Part of a small language model's weights.
Architecture: rotary positions, biases, untied embeddings.
Each number is 128 + 32 x the weight over its row's rms, rounded and kept within 0 to 255. Layers, rows and columns count from 0. Numbers have three digits each. The size before them is the row's rms in percent of the matrix's.

# layer 8 attention output (transposed), 256x256, rms 0.17, rows 3-17,131-144, columns 192-255
090:115164148108119119138149068131075119107118168132128150102140125069118126127064135084168144139170100122153103144214114129163111093141158184128160100126124160100107133065117121163122141169097141
101:137136098080121108065070136067210119112170100073144143134148149097073165163100120034170131130120157130143118148141121122089095095088065177143130104106122113170171149128161066115093084115083072
088:163140142140086113068161150097108140073160137145122120175085100166130125110114098142118155131135233143123115126151155132068148109150162152115141083125145080131135034175144092097095126157125138
106:122152151115187146110062158119121169123150094136150147129187102166146084148159130125170142182169147105081144163101119112117136171131187169156161200178154112093120124128117163137047121061098145
092:110168103129130127165181140197130059138178120157093142099161124110166134089184103121103096124110192100100134129147076139072155126146148125020153076132084123161150170129114157114105137099067217
097:135128111128096132124170172134129049108148102081119165177131103092169047128153143167142148109157153061088100139085111151155104158099148082134117068151103160133087092104077143113079156077124151
100:138134154132121125132105092156116114125134229108125165169186131134121106124153165127161141113115143155154107125129147170197099065090127135097163106124133100138110096110115078122163129130133160
098:107102100084156103104114093111167106143135099162123160127170087184143172140082173136105082157122107118117144183113125104136077100115148155152124169184148119095121184146178121066129109071130105
097:126104067067118128145133104165159165137105087111104149093113150157052168123143138155144078159086104135130127151095161174180116115142107120150177081141143134122073124105137155141121121129055143
094:140114148142151078049123143147137122130066146099187115186184108124149133156140098133152134118114139090154107127150156142158158182095096120161143106055195075118135121181162158208150104126114195
096:137125120114129172127153130102130138129129089145102199125090168116152095112117155192134065080167126068150153105127158110149043085072113150095166186209124115085178164176134117180107131143138116
091:119175123163131134159138139132161095138105064157174146145067132117110141108145155136095104092120127146094152078167145132168150151124150134154116081197173121131225108124142162076121201168149105
104:144138140078088131081091186133197129152143110212142116115140100126085129123175113174142116126122159109138108135103102102107096102115090113160102112136165085080131140128105076140105072140137098
099:156083107088165162156162133167088150119119112139129115143168113112110155100159148087107166099105096148142127113106173110121138081072168124150176066090139133151113095192187136108144137144121164
096:167185126058102129105151071151181116119139178131134138107149163092107176166116118060120112137126144160110105188109118154089177165105093085150131133110149122146122135146119133158105096144135136
099:137172141144156158149111165134174183100136071126132161117139170128125150048132115149136017129134081152085147149125169164096108127089090136110113124101142110123110148093147104154116133141157118
100:150098120126136179128132151107079172175115116157107148144127131189146087139185143184164158135093159096148138159042121123157108144100176123154144137128127130100086083160173132179119170143097133
109:120136124165131166129165100137147130135190122129103171028173133095118101134130143058130108124140059166091182175135140104104064162116162160105137103146140177150104196159174133129172160110129107
105:128139092113091151104148119190104126079154102101143048173108131136107146114111102092140149098078159178142153152129196182115133130197069141048143158176161095112067114152177140150188157125106156
097:125102132108139128109117169090167123098142134089133154155116159152142116102095154115142162124140078108163030110134130067097070118126094135161102124139163090102067131120118143142110098170164140
097:105090077094137161123145099120163122145087113166133101147172222181149223133088091117106105147168126105142147109158101193116072145112086120141096149097098101149103107126169160125160047113156098
099:075105109135090053103163122099150148101115089104129168119059118144071161150101118132067177086143095124121076115177056119056117117054187146162109138109108138100166140129132136093134083098156159
106:102151159117118189080139087141200129133066138120088215088115127139129119145151096113142150111105152130143179106160093097147143138106152138120147061068055120122117126125110198153142019145172172
096:105138163158093110147148121117078067132139148088128137126093124147164150127133175143100126108105119125136147178150134173175172139063212092142150156103156087107121110099143168173160147126199176
101:117152099031087086153152154085159097135079114155065122095118137092135144113090182052131163120106089166079085163135095142160064115149184077060115110118148129130078146125181146120085093085140116
100:174132080102123083117096100156151108115137117150069138168152135140100121059100085119137148089127135174126171137086126087086153165170087121182121108083178178140125106109152117128084190161171082
112:081165126114140100089126124164100142078139142137102079138086070145130150156098118145129167168123145123146107171222095138102152146118124156104200104150105130182158119147105115173123115113104185
102:130160129116085098096135054059107101108125099121137126110126148088122117081092141100172152119087073133131064098169128170147122117143164125113046152158150132131098153213118108104143179122122189
097:116176129154129133064116163109109132135119076062114127105095152155102043228112158119128126140124116122110137100151094156159123089175121145112135193131114098115119149141114146098106084104123138
# layer 8 attention value, 128x256, rms 0.179, rows 4-17, columns 192-255
096:138159151093176078096147142132100136149130132113133125162090121168103135058145127103198167165166114119150110110104131101166137190158130147144101135194153162115164126049154091123160187071087152
100:128141112125100109117110103137126127128087122136158132186185118102129080141120127159131175130163161178159114167118123107117096124136166117099124124147196192152141134097116143084137113126154167
106:147158110176088182171101094159160116116142135205106119113136120116174103085129107127169126114089145169135109120093131153145126150134085099101091168140097117102164098038184142113148147054160115
095:197135091109108154081130145164097100145144142151117152107117115138137171118162093071142114089160152118127134156076110093106124091155108117147065141115189089124123130130130120174124193091185158
094:148164102131158149114063078080062099111129131164166129133131113165103144106127180097133090163137133063120110114086100121145108121155120087155063093187109087127100104070124086096159167187156172
099:097124150153125149100101113119164151133158103156159143099095138152118125162101161124124154199144123115127093113096122132084148179126155102183108116108107101174115110169151159124137104178115154
111:098114035125122180129117126103154137119088078135079056204117134118115134129073135135182125161155131074178142123095108091102091114115121122183171140140126061171116157121079123082124156076209109
093:175135105129123153113105139124147119112097171105132086116190081092136107072109128153170115133143100116117107132175099168181102097187113132071118045055104158155136121131097131144188120097118123
096:102130183154113149094134107110107103177117118114104136066111134120147041138143135084154142123167143165144150112133151127174116120145130068072051165097183136095163140076101127117082124114144096
097:113152126105101195146127137113173128082166111134083137206099140171111065124096166146146120084124154073144145113102142094165198097121143132175124130134091150087168092169099102128065159099135125
109:103169126104165106176152103151188096151197118083125131156141159117134162142092118205119134149106195134164084081105147156105073149156090159072150119164105080174140093131108087145156103137133103
098:171142098175102115150118134113209072194130106134118154111142107141092169082126177126085136104120106191122097127134121123160176120054118122142080122101152120116177128204156208150106141109093072
093:132136163111125139086112130098077143142113081119126158124109081159166118111154081132176097161134182166080114106124085126194164129140109129128147132065100111137108133142147134071119100152101158
101:191118129140102080159176078168110136159143097103115110168134173176123051118163117166145095116166079169103113078122126098136159081113130107109106079157121123152133110101087074165120126105124156